Each number is 128 + 24 x the weight over its row's rms, rounded and kept within 0 to 255. Layers, rows and columns count from 0. The size above them is the row's rms in percent of the matrix's.

# layer 8 MLP up, 1024x256, rms 0.13, rows 109-162, columns 0-127
size [101 100  99  98 105 102 102 101  93 102 101  94  93  94 100  89 108 103  99  98 102  95  99 102 100  96 101 100 101  99  98  96 105  96  95 100 100 101  96  98  97  98  96 102 100 102 100  98 100 107  94  99  99 100]
[[130 133 123 158 119 167 106 135 158 170  98 132 122 122 120 171 139 119 149 117 169  90  68 154 152 125 120 141 132 155 102 147 101 154 139 122 134 153 126 175 121  77 123 159 134 116 136 144 122 121 139 155 145 125 155 183 182 137 145 144 150 157 111 119  89 147 129 113 153  92 108 160 139 133 127  99 102  88  85 146  78 156  96 116 170 138 111 163 154 140 171 159 166 119 134  97 161 112  73 122 107 137 154 105 154 127 130 143 175 124  92 108 116 151 136 158 146 103 128 153 121  53 124 141  81 136 136 146]
 [164 160  83 131 122 159 180 110 119 122 119 164 158 162 112 170 134 130 101 156 134 145 113 129 120 139 138 107 153 140 116 128 156  95 153 119 103 160 117 119 149 122 120  78 137  99 134 152 138  94 114 129 122 141 116 152 124 150 146 122  75 147 193  84 134 115 106 171  94 130 134  94 142 119 117 120 161 174 156 144  98 127 138 123 135 158 133 134 134 139 130 106 120 124 109 103 161 109 134  87  95 144 148 140 154 123  83 142 122  85 107 140 105 138 146 161 111 159 106 140 121 130 125 142  88 108 106 161]
 [125 130  97 107 115 112 129 139  96 132 163 110 147 120 145 124 114 137 136 108  93 170 123  98  98 125 149  91 115 148  98 133 134 144 161 143 143 170 137 139 147 122 110  87 103 113 153 129  93 172 131  77  87 112 152 118 128 128 136 126 132 154 126 133  98 116 156 136  79 136 161 110 139 134 160 165 128 123 128  98 125 106 190 132 115  98 142 163 148 105 131 109 100 127 150  82  96 171  98  78 127 102 134 116 172  96 149 157  84 107 120 148 141 125 126 159 106 122 131 140 136 147 116 106  78 151 119 151]
 [153 176 139 139 141 155 126 134 133 139 115 156 138 158 137 147 134 112  87 144 161 109 154 122 149 138 164 141 125 135 161 143 132 151 174 105 136 139 103 161 121 123 132 111 121 101 135 144 135 158 126 107 110 190 157 136 134 107 118 114  94 180 130 125 134 130 149 138 118 127 141 121 115 138  88 151 109  84  83 108 147 131  96 124 131 140 143 117 117  99 142 172 131 114  79 152 117 100 157 113 117  87 113 148 128 119 137 127 160 147 109 117  94 153 140 154  81 159 148 184 212 135  64 159 103  66 160 109]
 [127 108 103 135 157 165 108 119 158  85 148 115 141 117 109 139  90 113 162 135 105 129 111 122 134 156  88 140 139  88 121 124 113 130 120  97 169 122 126 132 105 118 144 117  97 144 139 112 130  99 128 144 153 149 106  62 135 161 122 141 128 124 127 116 115 119 130 120 154 106 152 102 136 156  98 147  78 125 109 143 157 106 182 140 139 127  99  94 105 123 146 135  74 155 144  81 148 112 172 128 170 139 168 129 157 108 132 130  98 156 137 103 100 172 145 117 191 109 122 152 125  98 154 144 122 121 120 149]
 [136 121 104 113 107 199 159 104 181 148  93  87 137 173 151 114 108 133 113 122 116 145 129 123 123 118 120 124 135 126 169 107 160  84  91 182 111 126 114 126 111 135 162 133 124 172 117 178 119 168 127 119 134 104 141 116 150 118  88 142 146 105 107 146 104 131 133 124 114 131 142 124 115 120 124  99 111 156 152  93 111 139 129 118 145 128  88 142 140 140 110 155 136 101 146 129 146 170 163 139 123 146 159 135 152  89 147 104 111 129 144 172 133 168 145 135 178 146 141 103 140 142 108 121 148 165 137 138]
 [130 131 115 107 139 120 114  94 108 123 115 100 169 132 133 104  66  82 128 178 123 155 126 101  82 120 103 166 123  67 138 102  97 134 113 100 134 187 153 107 176 137 138 148 108 127 111 148 160 117 146 155 127 126 110  98 118 143 141 105 157 137 132 136 120  75 118 132 141 131 163  97 111 140 110 100 116 145  78 131 136 146 106 136  92 138 132 162 114 106 122  99 155 140 162 174 105 107  93 131 141 133 166 144 152  64 125 126 111 127 118 133 118 158 105 106 152  80 128  88 150 129 126 139 148  99 167 113]
 [167 151 133 140 123 126 124 140 150 121 181 149 109 115 103 145 100 128 166 146 110 112 114 104 128  68 109 132  89  97 132 167 121 122 125 165  98 178 155 167  95 130 117 114 128 137  73 100 105 124 112 100 123  99 128 165 135 135 126 105  93 132 127 101 108 144 115  87  84 144 145 170 131 141 120 143 146 116 140 127 119 107 140 120 115 122 124 116 149 133 112 135 139 153 130 104 188 117 107 128 157 162 154  93 104 114 171 164 121 159 122 131  91 151 117 141 142 111 109  99 152 152 146  94 107 148 125 104]
 [127 118 130 124 119  97  96 138 114 167 115 128 129 129 124 140 128 161 118 161  90 116  76 134 136  86 117  65 109 118 122 124 131 108 168 121 156 127 140 166 147 130 142 136 139 153 132 109 133 142 135 142 146 109 130 116 132  86 117 110  94 152 150 129 144 136 101 106 113 156  78 164 110 115 166 122 132 135 127 133 106  81 143  97 121  84 130 149  96 104 130 151 141 101 160 108 122  84 140  83 132 108 194  99 176 139 118 155 186 113 114 154 136 149  96 141 147 102 120 113  88 152 125 133  91 209 173 157]
 [138 102 131 111 156  87 154  88 100 169 143 123 122 124 115 149 118  81 109 111 132 134  88 105 105 100  86  86 149 152 123  96 154 142 121 122  94 118 145 126 133 128 126 170 164 119 136 113  79 131 131 126 134 114 120 127 155 111 148 105 115 146 157 105 101 110 154 101 143  92 136 106 133 110 140 120 124 123 146 178 124 124 156 125 169 124 134 140 124 143 121 115 158 190  88 113 106 118  87 126 110 172 110 142  99 139 128  96 178 128 144 105 145 149 127 145 148 150 162 152 132 111  90 157 141 162 136 126]
 [ 97 137 117 121 107 135 143 140 128 123 132  91 152 125 122 112 194 142 117 117 130 151 143 111 116 134 107 140 114 125 146 156 114  74 162 118 160 104  68 138 132  97 101 166 121 119 144 151 109 140 147 123  96 134 130 173 169 121 116 119 126 137 146  88 127 168 128 133  97 173 167 160  83 139 116 109 119 147 119 121 160 121  88  84 140 120 106 133 129 152 133 123 127 135  95 138 125 135 158 116 193 117 105 131 134 135  84 119 146 153  47  74 139 116 152  97 103 122 138 161 126 119 119 135 137 122 127 142]
 [135 155 174 153 140 101 109 160 100 117 170 167 116 144 109 182 121  98  99 173 111 158  94  93 148 166 116 136 111 135  84  96 117 149 150 142 123 154 138 118 122  92 137 107 130 124 114 125  85 106 144 112 155 118 112 114 100 148 130 152 129 142  88 125 120  96 171 150  98 121 113 128 152  95  76 127 118 123 128 102 122 126 172 156 189  87 147 130 144  74 113  91 135 126  75 146  74 111 117 137 162 153 142 146 117 105 132 161 110 111  88 150  99 116 171  90  93  98 108  85 152 168 110 155  79 116 118 135]
 [183 114 110  82 121 124 144 142 138 169 130  89 108 142 127 129 104 134 142 119 142 138 110 106 109 168 131 106 121 165 124 150 111 125 109 124 113 153  82 147 103 145 142 177 108 119 120 153 112 166 121 149 150 159 162 135  98 153 166 163 121 139 138 123 123 110 127 144 152 137 100 167 105 137 144 138  92  80 134 109 111 185 158 115 115 133 138 155 143 140 135 163 145  96  91 141 170 144 183 110 140 131 117 125 122 114 110 136 140  64 118 114 111 116 127 118 168 159 140 126 106 105 158 133  95 102  94 143]
 [ 92 115 116 107 138 113 133  97 131 200  91 125 102 170 141 153 150 123 108 171  78 134 152 126  89 111 154 148 100 149  89 106 109 131 129 104 131 126 100 146 129 100 187 141 147 168 116 161 122 124 129 125 132 136 122 144 124 130 124 138 171 155 130 154 128 147 106 168 151 146 100 135 144 152 110 119  99 134 157 156  99 153 161 116  78  95 117 121 117 135 115 121 121 128 129 154  92 126 138 151 153 147 140  91 150  99 109 129 134 102 140 167 120 119 150 145 104  98 101 110 124 105 127  87  89 145 161 140]
 [155  86 165 116 136 157 117 125 126 127  85 151 110  90 126 153 143  91 101 133 116 121 150 120 126 122 137  97 146 121 166 171 122 158 143 131 134 109 140 117 126 141 145  93 111 162 150  96 112 108 158 113 115 146 134 182 131 135 136 107 155  67 129 151 124 187 172 178 151 142 150 134 118 157 156 115 112 116 129 114 126 125 149 127 163 135 126 139 110 136 161 143 144 162 146 175 153 130 137 110 147 158 122  92 142 120 156 111  92  97 125 109 135  93 144 125 128 151 118  99 126 117 142 108 124 156 135 180]
 [118 112 131 125 133 113 154 134 106 129  95 119 123 130  91 123 158 135 140  75 157 115 120 131 104 104 107  75 148  96 151 123 107 135 102 132 154 150 127 156 135 145 120 131 170 110 122 122 112 138 168 101 148 114 104  91 143 133 109 105  69 191 207 159 111 141 160 135 109 118 149 150 104 141 139 188 170 107  73 129 154  91 150 102 104 124 152 143 127 161 130 143 137 137 126 188  72 127  93 125 117 119 133 127  97 131  83 150 126 144 154  97 121 126  95 130 126 134 136 124 138 146 113 104 160 125 124 122]
 [136 153 102  97 128 155 115  74 137 113  95 126 148 112 178 171 112 115  95 151 141 142 128 116 118  87 132 107  97  94 131 126 144 176 102  87 148 153 112 144 120 164 130 154 114 155 135  73 144 119 166 162 147 109  97 131  82 129 153 189  72 139 135 135 136 146 108 171  98 137 162  82 137 100 126 146 156 142 167 149 142 156 116 159 133 116 136 102 122 136 110 130 134 133 156 183  94  81  61 136 127 157  78 116 169 104 107 159 132 149 106 158 149 115 111 129 117 115 149 135 162 127 128 115 128 105 102 169]
 [136 120 131 144 167 152 140 129 127 153 131 109 137 131 150 197 145 120  96 123 128 166 171 154 109 114 126 132 118 150 172 164 129 131  71 128 118  78 129 109 125 107 122 120 153 112 122 132 133  96  81 100  76 112 117 133 134 121 133 151 151 101 120 140 114 150 177 139 134 139 143 151 144 100 133 192 141 125 119  89 120 130 104 121 122 122 100 147  99 171 128 164 165 129 102 144 120 130 126 135 137 109  96 139  92 139 167 131 141 126 117 169  68 102 126 129 109  71 129 127  68 115 111  96 100 128 131 123]
 [ 98 143 118 123 102 135 115 163 144 128 131  83 119 118 169 138 133 120 108  96 138  96 123 149 152 140  81  90 106 150 126 141  92 119 184 133 173 156 154 103 162 128 158 165 122 128 107 132 138 129 112 142 183 147 131 130 125 156  73 138 148 104 167 145 102 166 159 103 119 138 151 138 102 160 157 146 101 140 140 133  93 139 147 122 151  82  93 118 139 161 112 116 117 110  73 118 131 147 136 159 118 142 135 111 127 135 118 115 142 150  99 102 142 113 131 124 109 138 116 129 132 129 190 142 139 104 139 105]
 [121 130 156 136 150 136 143 113 119 111 144 112 108 133 129 148 141 165 133 145 144 132 150 142 129 130 149 122 173 144 144 119 138 122 111 107 153 128 137  81 151  97 160 147 153 124 121  94 126 161  97 105  96 111 123  97 145 106 151 107 160 128 119 143 149  98 116 126 128 142  66 105 140 134 118 188  95 182 157 146 118  89 138 105 124  96 117 151 120  93 119  97  79 104 174  99 146 153 125 131 133 150 105 185 158 166  95 162 100 143 120 138 134 117 130  89 184 139 120 137 114 120 128 129 130 113 152 131]
 [138 123 131  96 136 125 127 113 158 119 156 106 112 160 134  94 162 113  90 156 135 138 122 131  95 142 156 147  79  88  96 124 151 112 143 120 184 138 105 135  91  86 133  84 135 122 100 101 100 118 151 121 121 146 114 145 102 156 164 117 106 159 106 112 151  98 112  98 144 106 135  81 130 127 119 133 169 118 127 136 147 162 167 164 123 141 103 151  97 156 125 123 143 115 132 110 132 134 131 100 150 170 163  94  82 151 112 138 131 127 146 119 148 128 109 128 119 138 115 114  39 108 144 159 149 138 136  88]
 [104 146 143 125 187 104  88  97 123 134 110 118 145 152 114 104 109 122  93 151 113 157 151 130 154 146 135 126 143 103  85 122 104  74 189 143 153 165 150 171 135 129 151 112 127 106 134  82 106  96 118 191  92 122 138 127 159 128 117 124  75 180  84 113 140  84 125 107 116 137  98 101 116 104 132 122 156 140  89 123 149 121 125 153 113 103 120 123 146 117 148 164 116 117 158 128 147 120 163 150 157 137  83 123 106 130 119 120 112 154 145 138 104 137 122 172 156 134 133 141  87 149  96 123 112 103 123 151]
 [123 108 121 105 110 126 137 134 169 125  98 104 120 161  99  83 130 116 103 160 107 125 126 122 115 127 132 119  96 107 139 115 119 113 124 140  94 143  99 142 111  97 125  98 121 130 115 123  95 122  58 109 137 152 109 111  97 185  83 109 146 151 142 108  87 134 158 128 133 107 116 101 188 111 154 109  86 166 131 100 130 114  95 118 133 163  96 127 115 134 141 134 138 151  76  78 129 165 156 121 129 130 111 153 146  91 181 142 182 138 123 138 151 141 141 104 202 117 106 162 103 136 116 126 129 134 115 143]
 [119 158 135 155 152 173 115 128 126 137 156 109 150 141 156  97 148 127 156 116 167 130 149 124  88 121 130 108  94 106 117 158 101 101 131 123 144  97 139 128  88 132 104 144 104 144 158  93 129  96 126 137 140 138 111 144 145 127  77 130 143 112 124  84 144 106 147 187 119 151  76 136 111 132 109 111 145 152 126 108 111 143 164 167 154 134  66 136 147  96 171 103 144 106 139 129 101 155 111 103 104  82 129 151 146 143 127 122 109 149  91 104 137 108 109 121 113 107 142 132 152 108 155 110 136 141 112  88]
 [130 129 101 169 140 119  93 114 158 116 137  87 122 149 107 128 139 113 100 110  84 164 119 169 151 110 134  95 141 172 117 145 112 106 105 113 124 124 101 105  97 113 129 139 155 154 128 116 111 114 151  96 152 135 151 110 130 103 155 129 130 119  78 127  88 142 113 150 133 146 118 128 161 128 111 138 147 139  88 127 139 151 131 125 118 118 173 114 116  95 103 143 171 122 142 126 144  77 124 134  86 112 155 163  92 121 126 157 111 104 126 172 105 113 119 128 141 121 101 143 157  97 136 131 140  91 105 154]
 [124 146 151 125 168 154 121 128 152 167  96 139 167 150 119 129  91 117 143 167 123 153 120 145 136 123 104 136 127 139 136  84 153 141 134 104  90 102 133  77 153 135 139 132 147 127 125 129 138 164 117 171 101 159 116  77 137 130 110 128 135 133  91 110 138 136 135 128 112 117 126 113 124 123 142 165 142 145  63 139 113 120 126 139  89  99 137 130 120 129 139 108 122 106 158 163 147 128 103 147 151  88 166 119 130  95 133  93 133 136 149 127 140  94 176 146  73 136 118 121 136 153 146 153 160 121 101 144]
 [146  80 145 104 127 157 146  84 165 148 142  93 114 123 159 169 129  99 119 140 111 117 131 135 127 161  87 117  96 124 102 153 143 150 114 115 114 152 156 140 114 196  99 150 129 163 129 126 125 153 105 107 102 136 138 131 163  69  97 130 150 123 176 150  74 100 175 115 152 109 137 135 136 113 104 147  79  98  98 114 105  98 169 154 139 154  95 149 149 140 105 107 145 113 142 100 114 149 112 121 129 160 114 122 130 120 140 141 113 158 122 148 132 144 120 108 160 121 130 149 150 138 140 132 156 153  90 115]
 [177 123 173 129 101 156 119 112 133 157 146 117 104 117  76 104  77  76  99 122 128 153 127 117 158 105 145 104 106 140 131 158 145 109 120 147 111 153 135 117 124 149 136  94  90 131 122 132 142 150 132 135 133 128 140 134 117 153 163 129 130 105 147 113 157  67  98 108 124 113 110 114 164  93 107 117  89 107 145 126 117 149 106 127 131 143 152 108 143  91 129 176 113 119 132  83 153 136 131 141 134 147 129 154 156 111 137 130 112 148 100  89 150 105 130 100 137 142  98 120 129 169  94 159 183 127 107  88]
 [154 101 137 109  79 107 148  86  86 110 135  85 113 118 102  98 158 163 126 139 145 129 172 100 117 124 142 129 108 155 115 161 124 135 117  87 103 136 108 135 129  91 114 146 129 120  86 125 112 118 123 160 112 133 152 100 157 158 161 145 175 110 109 136 122 122 148 150  74 101 137 149 119 144 104 138  97 140 117 144 111 136 193 103 144  93 121 116 140 120 148 125 133 128 127 121 117 122 171 103 136 120  96 141 130 135 138 143 120 177  56 133 109 143  88 122 182 165 109 118 130 137 125 144  82  93 147  65]
 [108 156 152 138  87 173 153 171 152 134 113 123 168 120 149 116 121  77 113 142 124 124  79  99 154 132 109 133 146 176 169 145 127 130 140  89 133 108 119  94  83 116 115 156 133 105 104 151 157 116 157 169  91 103 123 153 148 142 147  97 143 132 165  89 134 125 140 131 165 163 140  95  71 117 118  83 117  89  98 140  92 112 105 112 126 139 142 144 102 101 142 110 119 129  96 121 173 123 166 153 136 119 128 164 110 139 165 113 141 141 140 127 119 124 158 136 122 131 126 132 157 158 156 115 152 139 126 119]
 [108 151 128 113 129 115  87 139 116 123 154 124 155 106 142 118 119 139 145  89 120 101 109 118 164 102 129 117  86 105 111 137 116 132 126 166 146 125 185 148 150 113 171 140 120 158 111  77  77 114 121 179 108 142  98 112 120 132 122 170  93 132 112 124 102 105 153 156 115 132 133 157 122  94 161 126 144 115 144 114 117  89 121 149 108 108 101 140 160 117 122 139 120 169 159 144  93 128 138 149 128 187 170 154  97  94 126  76 135 114 108  88  86  77 113 136  82 131 109 126 160 129 125 132 114  97 145 149]
 [118 152 154 101 119 137 153  90 154 111 122  81 131 136 132 137 106  74 151 155 144  79 131 138  94 125 140  99 104 136 124 123 158 174 157 146 119 134 114 112 107 110 128 127 127  92 156 124 154 129 110 102 132 172  90 110  94 113  93 112 110 109 128 149 109 112 164 130 146 173 106 123 108 100 159 100 127 120 150 136 123  87 146 103 161 129 144  98 116 127 142 112 142 132 115 153 146  87 117 149  84 175  82 124 118 123 133 122 130 149  76 117 100 165 152 151 146 122 171 138 136 124 166 148 108 122 142  91]
 [164 118 124 111 108 108 163 163 137 149 144 111 131 149 107 112 149 122 125  87 121 165  82 151 127  86 117 129 139 162 131  96 116 145  89 134 145 169 127 125 101 128 149 126 158 130 181 101 162 111 121 112 130 129 139 111 133  98 127 132 175 155 152  87 136 163 128 121 122 147 145 134 134 106 146 175 136 159 167 161  64 202 120 137 125 168  86 104 152 136 125 133 120  96 135 154 133 121 155 150 113 158 171 152 135 108 129 138  99 121  94 132 126 111 116 127 165 131  98 117 120 122 139 105 124 169 105 114]
 [145 122 113 155  80  91  99 130 180 113 159 143  83 148 185  87 115 155 119 119 118 120 144 143 156  95 108 148 103 137 136  95 119 143 144 141 144 133 104 126 110 100 124  92 146 123 153 144 108 141 129  89 122 138 151 135 118 157 139 148 157 112 139 126 133 162 137 147 100 147 145  92 136 128 109 115 119 142 120 135 143 127 122 105 141 132 128 134 101 131 130 132 133 126 123 131 118 110 164 153  95 142 134 139 124 115 167 160  75  80 106  99 146 130 156 177 141 127 172 162 184 130 126 157 104 107 114 117]
 [142 128 154 125 140  90  97 124 126 134 125  93 139 194 180 147 130  85 129 175 102 155 143 123 143 134 104 116 136 126 116 119 169 143 148 121 105 111 135 160  93 136 155 132 156 129 153 128 111 173 121 141 149 107 122 122 112 154 104 146 135 108 166 127 124 121 116 156 183 155  91  85 110 113  62 127 161 152 161 119 141 134  72 133 138 102 131 127 133 123 115 121 136 127  95 135 139 112 180 140 138  76  75 155 105 120 154 124 142 100 116 148 117  71 175  84  96  99 105 109  92 121 146 139 103 129 119 111]
 [155 115 127 104 104 153 119 143 126 149 112 130 131 149 149 125  89 155 126  77  97 164 106 130 115 130 171 133 147 121 159 144 160 115 141 167 160 127 123 143 119 148 173 132 109 171 136 116 106 148 140 113 126 143 127 120 102  93  70 140 119 121  84  64 128 136 138 177  94  95 139 157 149  99 106 148 135 160 157 170 127 133 120 132 131 140 122 102 150 130 116 168  72 146 116 118 138 128  96 115 156 115 134 143 108 163 149 127 131 176  94 124 135 116 102 167 137  94 153 139 144  95  87 154 141 119 164 136]
 [105 157 155 126 167 145 130  99 102 167 103 123 142 130  97 128 142 128 145 116 131  84 109 127 130  98 126 135 127 118  95 118 110 136 127 107 125 114 126 114 114 138  87 110  85 114 135 112 134 140 121 131 133 180 137 167 125 165 160  81 126 112 157 106 102  94  88  95 148 162 149 101 116 117  96  98 146 115  81 117  63 120 122 134 158  90 149 115 184 109 129 165 102 130 163 100 111 136 164 155 160 112 169 106 110 111  98  96  96 160 102 118 125 136 144 139 131 183 145 114 143 133 123 146  63 131  79 175]
 [138 142 155  90 129 135 145 155 138 163 168  92 133 168 135 178 164 105 121  95 134 129 127 105 116 133 103 124  97 104 164 137 140 118 153 119 134 130 163 159 113  99 124 166 163 106 125 100 111 172 108 144 110 147 134 104 145 104 108  89 108 152 137 161 138 137  70  91 147 149 118 121 132  92 103 150 137 166 120 160  96 129 110 135 100 142 115 149 162 101 140  52 123 124 106 104 141 149 143 150 120 154 155 138 128 131  88 144 121 111 143 161 109 125 106 103  99 147 130 156 116 146 153 110 107 124 115 150]
 [113 157 122 128 157 121 170 111 128 123  95  92 159 138 128 100 139 130 155 123 144 109 109 108 122 175  82 107  95 143 121 137 132 159 110 136 184  79  96 187 145 118  96 117 156 131  81 163 144  97 176 115 135  95 129 120 172 121 116  68 137 128 123 100  81 110  88 130 134 133  95 100 103 174 165  81 110 138 104 150  92 131 118 122 196 148 107  88 146 146 121 103 138 100 108 118 118 128 143  90 125  84 133 115 123 157 144 105 129 106 163 109  99 118 137 122  96 107 137 138 111  86 136 150 111 104 168 120]
 [153 126 114 129 154 130 112 121 132 127 161 135 145  99 157 101 101 142 122  98  96 106 132 142  86 195 144 165 113 132 149  90 131 113  83 151 109  90 156 122 129 116 154 152 119 156  71 152 125 153 133 111 180 137  99 120 131 139 127 109 131 129 175 136  77  89 111 128  95 143 160 111 169 139  82 149 163 143 145 108 145 114  56 128 115 133 100 134 129 168 136 125 136 113 120 159 125 132 149 116 150 157 122 125  78  92  95 147 207 119 123 139 101 142 162 153 141 120 117 157 139 117 127  99 109 104 177  79]
 [106  95 103 140 141 167 108 160 110 140 160  61 121 120 128 133 151 145 179 108 138 134 108 137 154 172 135 120 132 164 172 102 118 148  79 144 101 119 132 165 132 135 106 101 121 155 121 112 123 129 115 139 133  99 108 130  95 121 138 102 134 131 126 185  94 125 106 143 123  82 138 129 141  85 129 107 139 184 133  87 123 141 107 147 125 170 108  98 137 147 140 107 141 140 122 139 132  69 144 117 136 147 146 142 146 173 146 159 127  97 125 130 159 150 106 114  89 133 113 201 147 101  79 105 165 125 172 145]
 [157 112 150 110 112 141 117 103 136 147 133 160 122  84 164 157 135  90 114 127 156 142 122 177  66 150 116 104 150 157 109 151 138 152 128 116  91 141 113 129 106 189 163 134 135 127 146 133 141 117 105 112 114 150 109 136 137 123 110 123 125  82 128 124 129 133 150 143 125 157 130 132 138 134 110  96 163  97 120 127 141 123 129 140 141 112 148 150 121 125 162  92 125 129 109 127 105 103 133 127 125 149 158 123 126 137 138 131 115 100 146  93 129 124 114 142  94 131 145 159 173 136 141 114 116 110 159 134]
 [116 122 153 114 143 133 135 102  99 115 179  83 128 149 141 103 122 103 138 115 152 169 146 143 124 125 139 119 158 148 135 115 157 137  94 147  95 148 120 140 120  84 115 144 141 103 123 109 152  97 121 131 159 132  89 118 110 128 116 178 137 111 131 127 125 132 115 158  81 161 119 150 120 146 146 121 106 120 129 108 103 138 138 120 149  95 125 156 173  93 127 141 130 126 168 137 124 138 131  99  70 135 106 111 151 130 159 136 105 144  97 109 103 128 103 159 139 133 151  85 107 100 138 153 107 151  97 151]
 [129 121 120 143 138 116 162 101 139 109  98 135 138 111 144 138 155 136 143 103 111 114 114 139 102 143 129  79 157  70 162 119 131 169 136 138 162 113 128 203 129 128  93 122 139 134 103 111 133 116 127 157 127 143  76  90 133 111 135 154 148 113 132 141 157  93 151 121 100 126 146 121 127 137 109 148 143 160 116 160  68 139 134 127  94 139 106  84 107 144 107 128 128 138 101 137 123 102 151  79 106 136 156 122 157 136 108 142 130 131  96 112 104 125 128 123 160 111 107 100 115 141 155 167 132 110 120 132]
 [152 143 143 146 137 136 128 119 130 141 163 112 116 104 122 128 140 140 111 131 109  92  87 133  95  96 106  94 112 121 136 141 139  97 127 125 118 123 172 137 171 157 172 159 103 148  87 114 146  85 110 145 129 115 162 135 168 109  74 128 149  86 133 144 137  86 130 143  99 139 119 141 139 122  91 108 135 132  90 138 160  87 125 148 126 104 182 118 134  97 148 137 114 112 131 124 125 162 183 100  98 134  87  91 139  76  77 150 148  95 120 121 143 111 107 178 118 105 101  99 109 131 155 117 130 147 148 110]
 [147 129 126 130  88 145 120 108 134 163 123 119 122 132 107 139 101 134 103 138 138 123 105 117 173 136 161 108 133 148  91 140 138 168 145 109 148 126 104 163  92 128 134 119 107 111  81 137 122 157 132 112 118 125 100 178 116 147 102 145 164 102 109 132 132 117 151 148 117 130 123  94 106 163  86 115 136 111 134  81 114 131 114 118 152  78  48 119 135 136 157 140 153 112 164 105 171 127  92  99 123 139 153 120 145 147 145 125 112 143  59 126 116 113 135 122  99 178 107 124 117 109 109 121 140 123 116 131]
 [145 131 156  84  87  99 116 115  95 134  88 145 127 142 151 133 172  96 153  98 107 140  77 151 112 104 136 164 115 137 134 131 111 139 140 117 102 142  56 103 107 147 152 146 132 131 106 134 140 125 117 115 108 151 148 153 146 173 130 132 147 121 115 147 152 153 151  67 122 152 167 120 120 110 135 180 176 107 138 101 134 164 106 144 110 138 137  91 121  97 116 131 128 131  79 130 116 107 143 155 121 139 158 152 134 117 143 106 111  93 117  66  84 136 117 150 141 129 102 134 112 109 124 167 154 102 181 101]
 [133 138 129 117 160 131 150 138 158 136 149 128  59 134 136  79 104 148 142 128  85 100 121 110 142 172 112 132 111 104 121  95 143 112 128 147 121 107 141 123 125 113 132 159 127 147 122 156  83 131 132 119 116 143 135 148  77 108 110 154  74 165 157  97 150 101 116 144 150 134 161 154 151  82 127 173 164 104 145 132 125 119 143 129 134 107 134 108 120 183 112 136 162 121 134 167 169 127 142 113 114 126 104 136 119 131 149 123 117  93  91 128 158 100 149 125 103 107 108 141 173 125 178 144 182 111  90  82]
 [113 119 154 142 135 130 137 132 131 124 138 170 142  85 118 150 110 138 107 137 139 139 101 106 157 145 137 158 105  92 158 160 149 117 112 147 135 133 135 176 146 141 155  80 126 154 176 114 108 134 113 152 151  88 120 121 150 125 153  58 116 112  97 126 134 148 148 108 144 174 127 112 133  86 140 110 140 158  85 118 175 133 112 146 153 122 152 149 136 147 114 110 102 129 148 133 165 116 164 110  84 122 122 124 144 176 104 164 108 173 112 111 134 130 101 112 143 146 119  96 167 114  53 139 133 131 122 146]
 [158 110 105 146 120 135 135 103 141 107 147 107 139 135 141 119 134 126  98 120 122 115 116 141 120 125 108 169 129 132  85  92 103 128 120 143 132 126 140 127 129  93 149 134 126 111 130 140 155  93 118 134 166 103  87 102 154 162 147 146 138  98 130 139 168 120 148 113 120 115 111 164  95 165 130 109 108 130  99 136  91 118 104  74 109 125 148  99 111 164 119 144 175 113 161 142 108 125 158 130 105 135 108 135 112 107 129 152 138 117 142 103 108  96 143 161 139 142 147  87 127 107 160 151  89 162  96 107]
 [145 103 117 115 123 101 129 145 161  99 127 162 141 153 110 157 124 133 136 134 124 118 128 122 145 113 127 125 133 142 113 123 156 139 106 123 122 129 124 154 154  95 159 138 148  88 138 134 191 130 101 124 113 124 130 121 199  95 129 127 138 146 102 114 110 114 123 125 160 180  91  98 134 141 149 115 140 136  80 113 116 138 137  96 130 121 154 112 163 128 168 123 107 135 161 144 129 109  99 129 101 159 137 119 160 149 150 165 135 171 124 124 147 131  83 162  94 115 125 132  92 113 149 123 116 116 134 126]
 [151 112 111 134 194 100 149 151 116 153 111 139 108  96 143  98 129 116 138 132 148 157 139  92 140 103 102 133 146 171 102  81 129 128 141 119 116 114 119 102 113 105 145 211 172 108 146 128 126 122 110 121 105 180  96 148  81 160 104 146 112 147 168 137  93  96 130 142 113 141 128 121 107 125 133 134 121 127 148 145 116 124 140 128 154 137  65 133 160 148 155 143 155 127 161 159 141 151 113 132 121 120 132 136 105 123 129 140 148  74 102  73 131 113 133 137 178 128 106 155 146  97 131 138  95  94 173  99]
 [108 107 132  86 121  95  87 111 164 135 125 120 124 148 104 114 137 144 126 132 154  99  92  94 117  89 140 177 104 147 154 136 104 137 149 103 104 187 120 129 132  73 155 113 162 137 120 127 166 107 119 161 159 155 144  95 135 117 153 122 163 133 139 157 162 100 126 123 170 125 178 116 131 122 147 200 111 104 138  82  95 136 108  89 123 114 102 162 112 143 140 117 110 153 133  85  97 105 134 111  81 103 130 160 103 138 119 135 105 158  93 143 155  86 127 109 143 113 144 108 139 144 111 161  91 166  94 118]
 [117 150  85  84 150 142 157  97 105 135 129 158 102 143  99 152 164  86 123 135 134 118 196 119 132  89 123 161 122 130  74 124 120 104  89 189 111 137  91 156 137 143 169 161 111 144 107 177  95 118 106 127 118 162 139 149 106 141  99  91 214 152 161 136 128 123 159 124 121 128 140 136 112 184 163 129 122 122 150 121 113 146 132 111 153 188 116 155 124 146 142 118 123 123 153 107 115  65 121 156 112 184 125 146 116 118 123 142 140  67 154 133 127 112 119 163 149 118 127 165 158 102 129 158 102  79 159 141]]